python train.py --num_hidden_layers=11 --hidden_size=448 --num_attention_heads=7 --num_key_value_heads=7 --head_dim=64 --intermediate_size=2688 --vocab_size=2048 --hidden_act="swiglu" --norm="rmsnorm" --norm_place="pre" --norm_eps=1e-05 --positions="rope" --rope_theta=1000000.0 --rope_fraction=0.5 --qk_norm=false --attn_scale=0.125 --bias="none" --tie_word_embeddings=false --parallel_block=false --init="uniform" --init_std_qkv=0.0168 --init_std_o=0.0168 --init_std_up=0.0168 --init_std_down=0.0 --init_mimetic=0.7 --optimizer="cautious_adamw" --learning_rate=0.000932 --beta1=0.9 --beta2=0.99 --weight_decay=0.0 --lr_head=0.00445 --warmup_steps=488 --schedule="wsd" --decay_fraction=1.0 --decay_shape="linear" --final_lr_fraction=0.05 --batch_tokens=131072 --max_seq_len=2048 --doc_mask=true --train_tokens=901300000 --max_steps=6877 --dataset="wikipedia_en"
Each number is 128 + 24 x the weight over the matrix's rms, rounded and kept within 0 to 255. Layers, rows and columns count from 0. Numbers have three digits each.

# up: layer 2 MLP up, 2688x448, rms 0.0303, rows 2033-2072, columns 224-335
# down: layer 2 MLP down (transposed), 2688x448, rms 0.0272, rows 2033-2072, columns 224-335
# gate: layer 2 MLP gate, 2688x448, rms 0.0312, rows 2034-2073, columns 224-335
up2033:125120140107134139136106107135131123132152139118145122121145132130114123138120128113120125131160123107158125145124137114130110136114143141129134138106140114153144120118148089138123127092147143112121116136122150134157114101127158135134122121124112132132134137132130144141120096134122121114119125134122125148113126129142112137129102148127
down2033:140143139152124116136130145137118134122146133108107130139109141088144109127113144147127128128092111123127118146123110147137137131137139141148134149131129128123115110118127127123136134126143110114126123127123142142127144157124141142115132149113113133144139107108125137115148125117104125139133131123131110133129139129129148144117167114115
gate2034:116112147074156173197091161086159117151148085115149136108174132179145131191126172153115116153116136155137092128137152086104140193116129142140158146135121174172173107127097083147156067143124148166085125110144183117123120106140174143182149159097138148100127107103142097145175148145104110087133145122142141119135142144156110137125155138176
up2034:109134101168100167135098118151114145140135141128156157143082129102118128164127094122113150131129122083136112116149080121082135188160123167121129129118090144115110138112126157074102075088161069114148131156130134183126148125120146138161112094139127110105130114123162124127120107113138105168125108114136147164201098116129149150105091104122
down2034:128115121164091092082159103146097147103105161118089127119108116056149136085126077095126151106142127094133143138121096149160149054140115098136111102093144083087121125148144165110113198124136138101152105137102110163144136141123086116107114100149122104141131156139131134102099130130152126147132104129130111121123124133102132134138087116109
gate2035:131128122124129131126135126131137121118119125109126122113121127126131124124125129127127121134132134125123131128119132136125139131130126137128124126135117133137119131126129122128134126135129119136133131132125126129127131129119126127124125119129130122134136123130123123125130124133127132136120122125132133114129130119129126121119133136129
up2035:126129136129127125127128135118133124122130126129126137129135118126127125134128130130121129133129124133128133130132128126129129118132136121130118130126118126133120126122106126127132130134136123125117124129121123126127134128129134120126131123125126134134137130120127122130123126122128123128125120129129132122130129130139130133126128129119
down2035:121135124128121130125138119128128122127129128132134130125131130129123134128127121127126124128129135125133128128131129131121129132125128131132124123126125130126129136139125129136129133127122131129131131129120124133135129127127125131127132130131135124126128130128128128135137126129129131127131127127130131121130131130125135132127137133132
gate2036:148131144106135151132131122152171109110162134105109139122110118138127131145128122106115135126106125127147148127159153137121147141127123141120125098120119118148130123099136147124119122109114120131169131139113137147130105119107125137134167151124129142118141149132103112136126133111134143140116133146103128116140126122122132153108132149078
up2036:125119111132140137095147127155126114117124127119129120141116134133138131116137122128146127121120131135122108138104131110127128130149128159144121114126134121131144120130153112120136127130138150115136148119121141141136129111110131126138091109117120128116144120116131107138137118123121122137120156109134119139142107103127120132132128125116
down2036:130124131135161149137129133130135118123132136128133126144133138126125135144136115120121121135133127129128133115137139124129144124146120146122138106137135132134131118128122138123123131122128116136138122130118134132141135125115113154115131140122130130113145127136126138147134134111141131122127139123120116139144131125133122124122118135112
gate2037:114083153165122094111111141063086173157148164077123096125111111162152100137119155106140128196162132121134152140160125160145116147181128086106146123200151097143122141151110108146077193159123127107113132125109085089130135121159140057156146112156139177104124153144064124134040167117118145140166171108103093135091165164102103096180108127119
up2037:135078115124165142124145123132117138100168106118067140179095060113129173118085103132102102094125136158155110149087157129084135150084132156110144096066123149152145152168162089116177115106117125156105081145142139152120179099133116176117127156078142111143116114088149086130151126141066115099117094115113152093144092133123131113104164142121
down2037:119046140174106103154127147103093163132157162117102096123107072178155107120099145100125130191170123131153137162159137143131142166112120123119126123150127071170141147168122095136110196159136156117129115142105098057107179107168128080144139128132170140094119129106088136132052146117080134108158152084108101128086140157108093087189123115122
gate2038:135190127103145096174121155148136155126085167133144123121161059148111131101089147116104117147139125165154183132149093131143155136129107120117140113120115108096130159085076168110163168098106108118129104163107152142138121142137098112069136174142169155118121152166117089091117175125146155134130156123083174067098101113108145146103108114133
up2038:139118142138130089099113129079125102143123117167155137157140082147184131138113127131138091141127112107152095161151134118107124173110170134123121072095077138150151136133131104143115127110153142145111078171133113175165135093132141162121137148125130093158159126131113139149132062105144153140139093118112096157132088153137116153142125127090
down2038:135111140121156169164129144137147125120134138126149115099134152171102186115111153131126114139179131171144109118126107163124140121112091126099151126154128129125125127109099145129159144121087132141129161144130137159153158114145128177071140144108159119132124126154146084143168160131114137140160188177042142085106083134112107096111128174151
gate2039:087098113161157160133174136133184164132135160124101119097095152079133137112168119130066109085119154100082052149152115128092127097146134165155149119133061133116126081115114098143179169160112095127132186139117128158117084107125148092153125123160142159150123120115203127205159080121109176080144099152099100142134130113159154157164119156146
up2039:170141142134126104097142118132121136109151140126142144123174098091178117129094140051140149115163125184113194122085124111190158136150082111138139116146122163143145132121118148115112156095107137094109119121128130103124108107140154112100147118166121141151152136175138091122125179150158120178070137146105111074140129106119104141129166134174
down2039:137062137097140130096169102106115083097153130079115116116143141097155092125089153140119122103169145108142135095151054122159170132167086158112193095148103168091131094145138129106121165113117139101139156125122159132097082084140194114122159091155115136173153090172206152186113149159118156116052104143118107099131112124165118080126194132161
gate2040:122135156099092123129107120087096133170132149134130125127122097120139137138128082131123118114123140104152135118134166148171093107114115125099115127131193136111134126151085122062140080134140132171099137115126132119118156105132100086116164122137140102130133154122126128121138196116171110175104161108150099165134195137119116109078147153081
up2040:133168145087156117134113155123160109135165136194123102174143113122112150104137142148189105153121098140141127138110118164174145116115108133185183108139120128151123158124125160112120124131163085085142128108135144168110105147142145155105161108162116131163117082128095121155109103108165111182101123149118158148127079111127119168131140116128
down2040:113137106168071139119144136154093177123111133094118155109139155127138123153111114115075156088127184104106141067164155122092145113120146111082099163112120106116128081131120114134150115150099156172123130143121145068141182097150117096156100181089136126116143173127168151114134148168103110094165112107162127102151166136108144103136113148111
gate2041:139149095171190188129152151146155130156156124151099137079136122131141146106143139141167139126136146133093108127135126140136164119129099098108119074107099114142106122158146178182146139150119134116086114167137139102086139129124133124100147097138131151168138082091145086156103166124081114096155087109126161093153140173082147110088078134135
up2041:129111171170096119144110108152106150136099137101157110142170159112152093101114154156129102129160129090130081130130117103134158063138132160132101135110165107127108126143156143111134126132153153145150082125145129137096124103108114133104100131102135108124135135153122162121101117141138129106137139171124108126128131102124132080106114083135
down2041:135112156190118134126090147175136150135107117141147112126169128073107087102124144131135118141157093099149106165131126162110127074128158159154100070138157138158160136146166132103155118141140149116089104118180098138132149089089106139093119118098114122182134106122123135118115101151143163140140156149065113116123118152121135098095101096181
gate2042:123114125169138142111146122117138154127097108112128139126125128124154118100158132153163103108154136164105116132134132127156122115128117128108099131152116132126151123179115145134150138169094179145130114099132116121119107172122103130108119068092152113149125104104125114123131131138112106136143122131133133106100113128102135150123131132154
up2042:127125124177106167096116131128104111126132104132153116126116118131132162109128124147132123142117109163140121134123151115112135091133140147125118132116137133137145109171120110089115128087110130124166175127130093108110121116119101163150115107115093127168110141098131117168142115174131103078107120120141129172102144147116107109136156144123
down2042:143116131138094104123132128138117142099091119110172093166161105125141110078139118119125106133142093184148097120145137134152105134155129154148110153110144129141122125163109111087144121148114114111142154102155097121101108170124121129124143126120117105129110127125169112145110090152126085104111131131132170132117143130123112127155104120131
gate2043:167099083166167078066103197160170150105123137126146142106143135125177089113134110052120189135155112177186137132220159106058142117107124094123135118122176129081149068122170181111190056175121198134114116169098176102140136099134141128100124147092132045142096150118103160158095088108072142117120160137152127160143084117090173157128179103109
up2043:170103069093105127096124189163189073125086204187197130100180194145144000185176095079096175157107083200120124007202122127081128159074123083115140152131164082000127051137160215060201110191152165086153145165120168160175146174139172070078108151096069060120076153164141182088062130092130192090157161126121097183153092131141180152106207127099
down2043:086120142064057164221142096118114136186111163103126122187100115130113157170119138194179036139103182080022110094058095164195091174191159116160141154162101120175099163114087119138053242084161035141099129065174101158095109160110086096170138105134117197100165100126189066099135180157233104152165086131092112075094203111154137089126065140156
gate2044:148157153073127138115095153135084147100105063116120134105100138112101102158090119110100095161125116164105209138111158099097120173104134142208101079132075135131081145143146155157127152091141127148138115141176165121136168144100138094135136092175155085119149160137105113120103108117152129147097127112090132050163107142146110130113130136101
up2044:137155151089116126127096156121108092133118146140144126128134152149119118161120176105087121148134112205119129118133132132112140135139131107145089110147109081131154121127152142117104097087120126152103142163127107155131085122110137104137148143120139136108153115152119071068112159172139151144154183126112136128103145122136159135115110123107
down2044:121130146155122126127135129126119081134147198095126129145139119130149156091140180122140168129111134141140073123135135141163150095119124133096137148117161084127176122134115145116109114139121108121131129114107131103114104098130112166130149165115138162129097131132130120135175127132110153088164167144156175167109161121125167135110097086129
gate2045:122135152115140145131136129131128160111118114134119141107125118138121134117121123119114124121136126130154158125117133121115104106130108115143113143099135146118126116118143155141124114143156156126131177114119162149123120125127113145134142128137142080124116119145121128114143131129132114141123121122104140126133119126132151117135124125099
up2045:110138135102121127132125137121112116127111129143144127128134125117127127139117130136128107154116127133132153128132142123110131119114123118119124137125101117125138119135145152138140138142131125153139104129128108122142120111122127114133124142121141134119127115127123126120124121113123143135134128136144126126119133127137128112119129112132
down2045:143123126134118126129125138123134103132129147143120109125124128125148124150130134148127142128120114127127130139138144132126125145129125119128118136121125120121120128135132124124129147132118149114126120134132120118122115118122141111124142142115130114133127118130116121139119114122123118138125137138150125120136122118118132129124118129143
gate2046:136122132116121108090142091145119145131124122115117098113106119099135110124140146129151083108137120147125104128115138147143121130126126134125125131131120143122135121128143146119142117142134141134135120117142109128146134132113138159081155119122126135109129127137126136128140128126122125129112123114139122126150147153104116134135130146142
up2046:131134106119147099096159133130122129131114161118160163095105155094173102127158138121114102128131157130144174141123087128128168117108123143114156132139136148108125111150115089138133114142145102102102109159109126103134168106116119105112120139137102137134139110127114104127138099151138159156129131130096068119184161122136106132118140126143
down2046:118122116121133102149137141132129139127133136149152138105102130090130131103137121142132108146116141129139165137140070109138155130133109113118139114121137138111148125165125109143130106151142112115131115142130146097144127113124107097118133127127107126136119110130128113110118125137135157142141116130111097123161144133137139144127130118125
gate2047:119147129119109123107152120149130139135132128126139141132112123133106131110140113130139149126142145118135137119133134132131132129141117129128127120113142132124157110119124133150126122137161138142140139148141135121126132114143132095128139126142127098132123113135164127119120135133127119138128133128118132133113132111150109101096119106128
up2047:130107155084126125116108127122144127120127108146133123127129128142114125138131110133130130129125120149165129124095120106113151129114134137110092115114144147134160129125121118133119105136140153114114140146144103147146117144124126095154138119126116104123103140147099127132126131116138111134110139112128123139121099109134122143150121125095
down2047:113121149101129131112145113119129152102145105118127124131137129138093108144168127158121121161117117148148138125129138098146137139132116124133137150115129124130145148131142102127127128129160111167133132121143109136133117145105153129110111137140130105120131130130093129114116131131149127140124135127136106140123109119112129130117112125118
gate2048:144105176182174156125109146098087101103119105170137081119189156111138161130119104131136133144179114126149162145157157100183070087155177104169133075116083133173116106150086061157111105140089181198125170049069096155116119031153147120110119097121156146125124145144164129119128063147114130133078177148117169121165069144096145157104078115123
up2048:094091134138144109150139184101097080114142128164151087065074170141162147112122091131110111139147116106114092078177106097119149073151153124118099107129114104138165110123090065153134126092112109145142135105118097093076081108147139075134145163102098190102107095187114110118180086119154142163121157101087098095073100104162105075083158150130
down2048:116132092054082099145164156169168154152116172117116147126062109129170080128160152137134092107084146109074111102121097128071151168094116133106087203102159148079164128075154171095120154140164083085115093210202140106114108244107106136161127167120058116118136087107090117130125172091139118153183079124111085121064190130163087079162189170128
gate2049:080142130117130133108147124114060142143181153116073145111096217169151168083155136118129161119101155167171106106162124088122104070157133078105181107166211145101128171154122164139133090142107162132167131134112146122125106130074127150072057121139192061121092145145178161167145132106088124056146060100139143166160140114092125179164099126083
up2049:101117163147155107085159122149178078112089064114121129148115112112066150124098146102169116098167096163138121167123158083135115146154113143167139072095059139206129102150167093145139084099160111117121117095089143156095160083135126140111167092152155076127170134182106162175124092138110099157135111177086129158132060163141136078157168130179
down2049:145169096128133124100101154105100114137127192150056131124110214159114146096150155137146178114106138191196109108132102095119116055167104110126172067174146170132148169181127136114148116094126172151186114116103138143108108107119126114051123103135204070142100147178165168147132140143064096083170086128109131181145115161096130164143130148096
gate2050:128136131131133161115140116126126125117135130130132122111127129106130128129124127142146125123135121141122120127125131132137120106118132135133133127157127121125123114128145131128125124122133139141124134115135097131129117144126133133129123113124122133118130130127122116126118133129119125118116134139136134133122114118124113127141121117134
up2050:130133138136118121133125113106136138118140110135119123125146143097133140121143122135134118126128121135136141138128138103122128122128123112136138133138115121134123124130132135132136136104131136130139131127127092125132134147134134130129145120137123109141128127134125128126118129117132131123133120130131138133126148150125114146135115137138
down2050:120130125139128126124120145126121132119132147125118128131133125125135129139146134127134136124113114143132121128127125123128134120125119129129121135131123128113118130128139127134122129126120126130122133129124130129141118126133115130135128128119118117135130129126126123132117122131128124129125132134121122135131135123137146121142115138127
gate2051:132129120148134124128136129128129125122128140132133137128124130127148128125137135125150151133135139127124117134119135133125135141109121121131136135118137126134137127141113131123131132126130121125126140109118137125116128129137116131117137119130119144133130133125115132137135128134135122135123121129124123121128128121124140122141131125117
up2051:130124117134127126134120108107128124133125132131121129126130132128133136130134131128150136128126130137119113118127133126135137126135123133124129133125123137132127127126112124117123127121129121132134128125136110138117125123121118138119123126125133124124135140127130131140129128127128123128127134130130118138126129133121140127140142120115
down2051:138131129125129126132124126126135123124127125130126131135134136127130117133124133133129123129136122128126123122121137126131125113131128122126123130128133125118125128128121133115123133133132122120124128138125125127128125118118118119124125137126129126123132137126123125134126129137131132129127123135132133135130140138128133131134138124131
gate2052:083195147150123177142120122125140086142149133163195098054091183162126032147148111159215125099108124117126093068126123102136131107138163102137042209151129051111162046070100208153100082170054127148152162173117051140130084165090079147133149137120124119140143124116162091076149182111076106137161132081144078100092071159152050134134117131148
up2052:110101172137133146166126110094095104109179127077146140067150122092164166138089126100104096140148057144161123115123161172134159160158158126087209133086152122174150107133117108122102138092095102177076141134129170108105163126127128171147107141172124131112145131105122176157123131121113140175172111148173153215084141092070081090142170080081
down2052:149153081116148121089137139139159120145075127171119088180095118142096072132172122148143146127104212127107129164142098106125097118148101115169082106173127130097118135111123165119151097169134149105162130110151081183166094136123124054123150131060139116166121150122129087111115128122132108087102146134103094059171130169185139157119060171157
gate2053:145134140109153103132142124131097127124123129097132135139135115149133147168110126120126132113141122123133141131120124139116127114100117134134130142127136121122142139120128119121136138105135111110117130103130113134121121114129141136103128147132132131131123109136134133139128135139136124125118124143130126095127145132118133121138133099136
up2053:136127120144128110115132107100118133105135133134135136118113132125152129108144149127164109137115128126106096121127143162121126133148127132136144130136130120107120121117127135126116141145135135134124137128109136104127135126125121121118143126156139116148133142152121144111109125112141140117119131122133123104137125105143134113114127117106
down2053:124124122126135117112118102118117127128095132128124119134133133129134156123136156103132131139134139148130097134132127114096114123142126124154131125146114132124130141124118115109118116140114135136106144129150138120106114118140146123140132101157129123125127155137138122102109130108140123124112108125137118097117121113124138106124141115118
gate2054:118126081141196114128121174124182137130146101103159167134091123138108129076120103119107137111124169113156096121099138085165118114102104162143109114121097116132138174138100121178108114078159185113130118158107138115120088101103170079159153121141135132151126123117128123159140072110095131078132147109104148104115080159138175169133119107146
up2054:202131128165131142147074128127121097102128154156123104114174156146091164168138139119141141123169174076124104121173137122130134089087101095095116134159164134123126089156147161128156118088087144152124113173103109089119135123124116133116135163166102136134103142151103134126142145115195116123141091157178158110152119098099143116138147134124
down2054:109077176131189144175127155141090118140147136105096116097156169127155120148141086137162097128110113126197090130168119120128153165182131157142176139140108124144074134103125131109149119126096131151095182122171117138137091088105126146098139104139142074153154120131145154119106174120122112160105150168136065145172128070124126095093121096093
gate2055:127180157137121105085156104126129146139138067112166133140122095083115137130099126115142049142194118130127124154120129144115096160128149139145111113113110144172118141187133099097066130076116142126177064129220138134157143169156133110083127115131166068075129161153092113110127102118117122175065095125101164163067088107108148094155186112125
up2055:101088079124138118119129120118071190162128086125086165158121178172090150134170188101100103142126107138153166117089109050090119159140167097146132113154141135125099127061130118118123080160101144081113154086140159168073149098132137171107129153137174147187098142151121189119126144139160165109146121150150078156160115191139120093108138099154
down2055:066122120118175128146177119130099175176104059110144115131147180158082134132166165116117064143172093105091145095129115102114100181098160115127153113153111113139148111100108094087118130105081159142150138093167199163093148139157183139101161165159160108139138158171100155149127139147161198150079083138128105202091110155133160087110151078132
gate2056:121106097135111121125142104162120141126127119141088130109116112116108130139146106135161155101155133166159120120130121120123137082095116105129133125154133146166144114134134100135124126145124120167139134114119131115100098119148108123089137116135148109124096138115142160155133115166142143095125076143149115136134116156118154129138158121073
up2056:088138120120133094088111056116104121143131123134129103161140121127107134127107117111147139131131129152159100126118115111145121120143138132143148127122125128141132131133155136145137085093132112092112136145129112122167164098151150119103116129113139119126122137129121156131124129150121155108119119116149127176138150134150124092143152133127
down2056:097123119122141104116130098133146153137122129135104091138138118123141113128115124108113126092159107134146144127140142111134124083155143145097127083136126144110132154136137115137120116123126143113122140158114092141127096114133142137110118137115139131125137145118114145119097155136099153104126102130147103136188150149107128129110151096104
gate2057:134146139124135103126122124133138133107147154124129129141163143106132125129092153123123129129116141151132115131121137143115134142107116112128131147119110150138155127107095125147137125116141130114127114125132125139131168129135111149123138159127123157141128147135111156136115127117123102144142116117099135131123170140141152128143134152113
up2057:134127134115124121132117150141117137133106131136131119109135130154127124127121130112145149117135133127133114135132117138135121127143133127118104138116144126120124117130123119127118126143152122133130131110118134130126148146115110138113115121125135130128123124119129135134144134141143117116144123147130125122132135125122135123142133133132
down2057:136121123134122142128142128133131115125121113132116122114124138136131128122127109123131132130135126116125139129136129121122123131137125142140123137143139125132122126140130122113130126135122125130111122127127115133136138133126139125138105115135129111129130133124145126126128119142136135132122124126132133132110118128132132119111126123126
gate2058:131128100132124132123120121108092136140118122131143134128119130114129103127145128150154122128144129149115127133134129126119121145134118140110108117143143127135139156154151133132133149136116144144131120140146095116129101145122102133147112105125124150147114127143108127127119119127142108123141151154138129148120126134120137128144112145156
up2058:109115125114133122116143098114135143141108138119108119144127125128132134133146128145123104125127132128148133126130142114115139109117125109109144127142133126135145125119114131150147121130127140129117159122127123130124133134124103130130133127126146139137126122135147124118129187117140126137136111140110106102124120135126126139114124122116
down2058:141124125113127125122129128110116144132116143113115097148119138127129127127121132120125129148103146104143115107124104125104154150119127125136134133164136134121132125104136154138142123123131123109164127139115142128142131105150152145119132150122114141123131128134131136121153145136130163146143128124143140124132130137116126138122125112102
gate2059:151139161153143139112197146177121131079093116136162172134134143078119146111092202197200073121136133083126128144156139110160104099104134175125095132145087165163139154116146187138134134169155113125093157156113103159081140124144158098076072170144114147132128114126161117122196058053081160150104149119105163105143106067134132108162131114126
up2059:118109123099096105155146160118135078141153102106173106126092164138121118165137109112166126143080102102113146116167113144167087150145159168138045136148099137155189134104160131117096095080101110157094138165172113116076129130115161097120127147116105114083129120060124122110129178095113151170083163117132107157146158108157128124054089103106
down2059:144094094109113128133093113082132097146147132122103065130112111143148108178155069056150148151095116163144123126127096154106127172171104127127108168127156122090123090110151109137110131071100126109123125120174143111156099142135120139171146115149119098094130134114117155091061177182162088108100117126169108149122153173142125145097092140141
gate2060:126116145151103139118123111085117108158126100110141145125117163125127107143127160138172109129125160176143114109135160102147089119136110111139141137157115164126127152163091119125123133094122117152124108127121126122148133101176127136144129151107122165168124134141106156165137105098111098152140132154086100161147161100098161142155107156138
up2060:145126113135115131110101129131134104163154124156166104132130100135145140140109087100135185145106153114116117131115122147112109153148110116118105129123152149104124121109140139134087087116123162146133103138144121131116096147104139104137121151154130090121113096143128131102139125120190140135131099110150120171131131118111140121118128125109
down2060:153130126111116118136116133135150120110147152114106123139113097097155153134116104130150163153119111089110121168144148179143143160153141124120118121092149127135106122101120120136090104144145179132150130115135154116108136118111133114137136113141130105102121098138171119083134160176162143107118108125164140128124130155153083128116123126114
gate2061:144166124107140135098163118138157134167102139115092125093109112145095100120111154124145110103107151165157165140100117083120134109095141126117106137137114130154157123111106139092154122127091145131139121144122106147133176142074119153117155117103139144146141103130104126098126157116113132132125133139106127145148122135123113146131128114128
up2061:158133106107130156105147174145101120146145144124113143126133126148136110145118122131129152140132106140122130128144104133102128148125106106141082106104124132138164135083131118126124140129131119140131102139128127115124120154096091119136162120151126127154116143148104100117143131097149145126135120116133139103133110107134116177138115152091
down2061:124107125108099137146147148123146145146140125120133153122104101109170140115114140132104165130149116114080105103138128136104115164126114123143144104126112139122134116117130142119119127131134147103134115124155157129116103138138116111117110116116100121122131136134110122141135115171137125124103142123147151065102139127132167151107110147155
gate2062:107159104196128150056101176108071110113129125075155187126105153138093156150111162102167158126140107123157116151159194129073141117125125091087085106114133119113139147222128086153186161102100220138202133184115144176122147114133138121161148122069132147191144153165083118107135101163096101073181140162142141129174065095136130130099143109102
up2062:122173049120116123113157146118084065115126146092237147156136142090126085172140137120133135136102101094115088085132114106091139147112092118126097125110148070069127074153163103119111174141093125130171129169126103183154134131106144073131137134080099147136104128174131164111172133145154135062191112141138145157122120094150157126140151147114
down2062:150111155069152121181157088133164118124127126151140078173140105123172063130139129164110107148093151138099117087099050118149111127123128145171162131143130113145141080032156167097065120173132048126098108078144106094127120126107102114085115123169096108050127072100174123113135154085162152158134092095128134146087184155106141140174106144111
gate2063:113140128106112126104174135108118178117121167148106123113088171095144130113145108101106120103113153133140141133156118151165151100100177103110110129129105146098141091154128133113107087134119183155120124120120159120123134154094122118134101119096124138113136117105151141160112124128096170107123110146143141164105135129131137169130093137147
up2063:121161134165124098109162110129146156122159143122143128150128119089112132135100130138101101142131113102102155155159130161130085116129154140113128119126089173146178139133141145141097125087173126139091116131141108104114155131158127147137142122131131157118145154136107093117110110149132123139148124157148123167136151126126123157118134135115
down2063:142132128130115112110153131121136147127138125125122098128096148111129137139123143111120130101107103121129158128143133137124130105104140136123125131122110183109138125137123130131087094131147154129119124138137132098126139126130148149136151104118132142137146122141132113134118099108129145113110137148131111166119142123134155171144101151107
gate2064:145136097124108119130118082092112149138148141141111134108128137152155161096125130116192122165142125117148116148135148148100112124116123100112125125122112136109141139157101159149158081151150149103124101109143117090159102128098085179116106126152151093166094140139187173140140109143140142135142090117150176127127118156088127142128137126165
up2064:156144148140162110087138151125145094157170163127142186172154148161137125135141100111127149131108156138123148140115153097143110170118132148167124098148101150109124134116152125162072099141156146127156118154110103120134101133155195170130120146109110147112189137110139102128086129120124130175144167128118121065169141130156139129141128151141
down2064:148159122113163136099127131123143083149143153151144144135134136158138127137137111127140122153112150132136142156115154101133108218130143132139146103126130176118128138118148160171109094127147148118136135160091116134163138124158160191132097119128122139134157141113123133158088148122126158183142150144126122056147121133145142130135140124145
gate2065:143153094108136146133143141115095129146138125128128134144120141138125124099110147101160145125131126155148133128111146122128110125103115147145127137118133121119143157147117123133117134123131166112124133147140164123128101107157094102146119123112123118136116137122131143124145112153106143120139169106124133151114109106143119122130144135132
up2065:129089113118118088148136105112147122092113116152091156115105145119122156117151135131115160137152150104127149122133134135123104109139120124131146147144140143138102122123148155126138127132117129152123155105094119148138114105122122118124098135141141104142110120127166122132150131136128129117151125109107098106150136158131112106133115125140
down2065:126100117130131098161116138127132144113133110119092115141110129103124161099137120119119146115164113099135130140126120123132146118122126126121115131149140161129108102119148162149137121148121117121118139125111146115134150098146158126117125124143136100141114128115143118136119129116103111110138136119122137112144108127135135130115118102137
gate2066:144075112111121136112135145130146128120134115128127122134115129153142153135166140136141104117135115116143136093115152123113148122093112118135123133123093132146083138109113089137140146133119143132130102096137163102102098110094136135097115134113146113111149150147120137115151127139129140131087154126107122145166129104146135125119117088117
up2066:124125130151132134123133149121121128095127132156135155123129121138125135132098126131135109105121119144123148129137151149135139099107126134153147145135130112117104129129118130130141108136104135126135136142122137128133105115121121111133153134148135138127114117137127103128132147108111141123133150153118121133105122125150108127115141124125
down2066:147104104107125139130117135120127140122161125135145129092142122165125158123113134137138130147124116113153128114150147130130134109116120129130130112115103134136105106127116113132136126135132132113112107103149158115111122097128158132123114127105142131113131149130116126107132121125142123125125123127150110146157109110115117136108122124092
gate2067:144128134138118126151118133101138125120148130158115146108116130124139144130125134112088139131145124134124144129126116129089121145126133087127125104110129132111137131117135140140104109108122107117099145146108119130154107143120137136143128143131127138137129151167098097125142112106139148133129123147107149108146119143140123136117110171112
up2067:108136150117148124099146109117141126107133137116115115112145127117132108142130112107177112129117110100143137128137135134127125134148115168161130115135117128122107127098125100133147136116124140102139144153132109150141123107126155123116120128109119137109134154130138127126128137117111115126125144129113089133130108107159127120113156123116
down2067:136121116133149117111123126132118130113152158129135089119134135130117120136117126118145106151117113133146148117135111147145139111122137123115136136103118120138116108126125123102143128131151136127138156137122114145122113111134122113115120122102146150140157130142113126118115130126099146122128135116106137115154117128114147121131139114129
gate2068:097184163124092114110160030135144097208146127130159131143138059076073119154148121146169159147138124157172095130161106118136155129113094219108137096149035154165088146136135129154129104078183051085125106161122116157104137153143095117092096145183094125154153140074139124097108099088110104162094141058093172155145129086145174085129156125097
up2068:138195163073108093101139098099156103166151132120159085163115106090110067160121113141126116124049113087144153126099124168151174165117117163121118152191088064134168182121116105063151106085075083132093152126113152129112134173165168148101106148132090100103136113132145069106102094100173148156110179062071114142102174109197132111105106087152
down2068:168103093169157119130108174118151125097114134084107098105101143171168134087101163089093104146059111070113190184100168159133122197119138102171123172128213049126145122116093110065146104152051151151096155094153154084146124108147195153140129140112129099088119088175082141147098121161166200127150153151110104125066120169140099145127067144154
gate2069:120125147132146116118138124120097117131131138115103148148140130128116129119118130122134129116129130121127154137118135123148147123105134127136140151134125104130125123120124109135104124097115095122131108123106143140122131112125140151127137140106135114120127135132143148135130133154113133160132155122111105137122098125135105120138138128135
up2069:111135135107126114127174119124127142118129119142113152150133127123146121108109141130095097119128117111149140142138108149121137120126127129126122123128135104131120129129119113121125159128127104144131116110129126103102115165104118103124139141099136138126107122120140101129141138124125133127152144126135091125120153137159111148114104159130
down2069:112144117107121140131124104129142158112107109110130112133136115109139095111131119145144116130124109152144137128131143151135131110126130107142137110140156126123148133123138141127146121130118129149122138120126121132126109156123110121115124118129149144139120149131110124112143117148132157130128114148139119115129159133151124134115112123133
gate2070:160141126105132177139126147119186118096092144172143150091122118175138120151135122128103140129143113093138157125120104145135096125119104123127095115156129122120137141144104170132129129144125137120127151070134116119139108138133088177085101103153115132103146103100138163134122132101153121118111148118104109118188092108108146189171090096093
up2070:139123106121123074167089142077101147167141136155149139104129108146110094153112132155138131098156142157124190122127131133137117123130123144132118149137129132120152137164145166089147131129136145127130105152117088102121107142081100102070163130150110158138119115117135107126121153128154105146122175116090142127136135162165150148146135109136
down2070:108126114144126084131123141122084151154163133135128114127118147119121139104128133110134131102110134171129125137140163133112139138119146122155104134124133110129117133143137120114113125119115113139145097166124141131118124106134150068113153141115140152147118135143140125105114130158095128150131150169136130150107153160165111106116149141152
gate2071:122131128152126135131116134138125118136118132130124130124142123148097115128124129118130121126136127117133125144152106126115099134130133142137104128145118132135135131128137127113137136132126132127121127126132095121124114131100124127140108104129123129122121123124141145142130125124134131119128139135124112141130123125129145125136142124138
up2071:145120117120127125133132141143133127126115126144136154122126132141144120123129134136104129129125132123132124134141131109123116145131128123139143127124125132135113122128141121119123145135157132128126121121132120160114132113128119118144142131124127146131134119127111127136132137135122121126126136136123115134128125134131117144133119112129
down2071:132123129130133122125126127120130120117124140125115139133119133124119129131130126123125138104138144138120121131136129140141120120118124128122134140126132125148128123135135130124123132123129120135114115111129117122127123146132120115120125118123122126127132130121127134128124120123107130135126132129138119136121133123120141125133127132135
gate2072:131134129132129111119132118117113129116120128121121107118113127129135117131122141113142118115136126129141133137107129123137128125145143114116134127124124137127137115126131113129130135139138112131118132137131128138123133126120142122129134123131133111129126136120128151125124130128130123133129130109141131133107130111128105117137147113122
up2072:131127129125128124129131115121128131129133120117128128131130121110123122126121135131130127136123144133123124130132128137129125132122133125130127125132116134120127127129123119128129130123127119124120120123133108143131138138128134119132138128141119125126144129132112132118132140131131132128131123122128126118125123133125117124120128150134
down2072:130118125131116123122136123125131126125127129128122125132142126125121123133130135129126119133126124138129131125137137139128127125133129122123130128131111126128125131126133127138127129130128121135133134129131127121122126139131131128135129121134123132121135131128120130121130137124121132130125137132130118126136137122118124127135130132127
gate2073:115118117133147124122107151113090109137139104130141128136123161155094120113093139089141122134137128129104139123128144121116112159113157138127148112136135124143127162129117136125118120108149128132103133162120087133165163082148128113146140162137110108113158136140112161145135102125117151139188144151083138159141109149136136121137126115106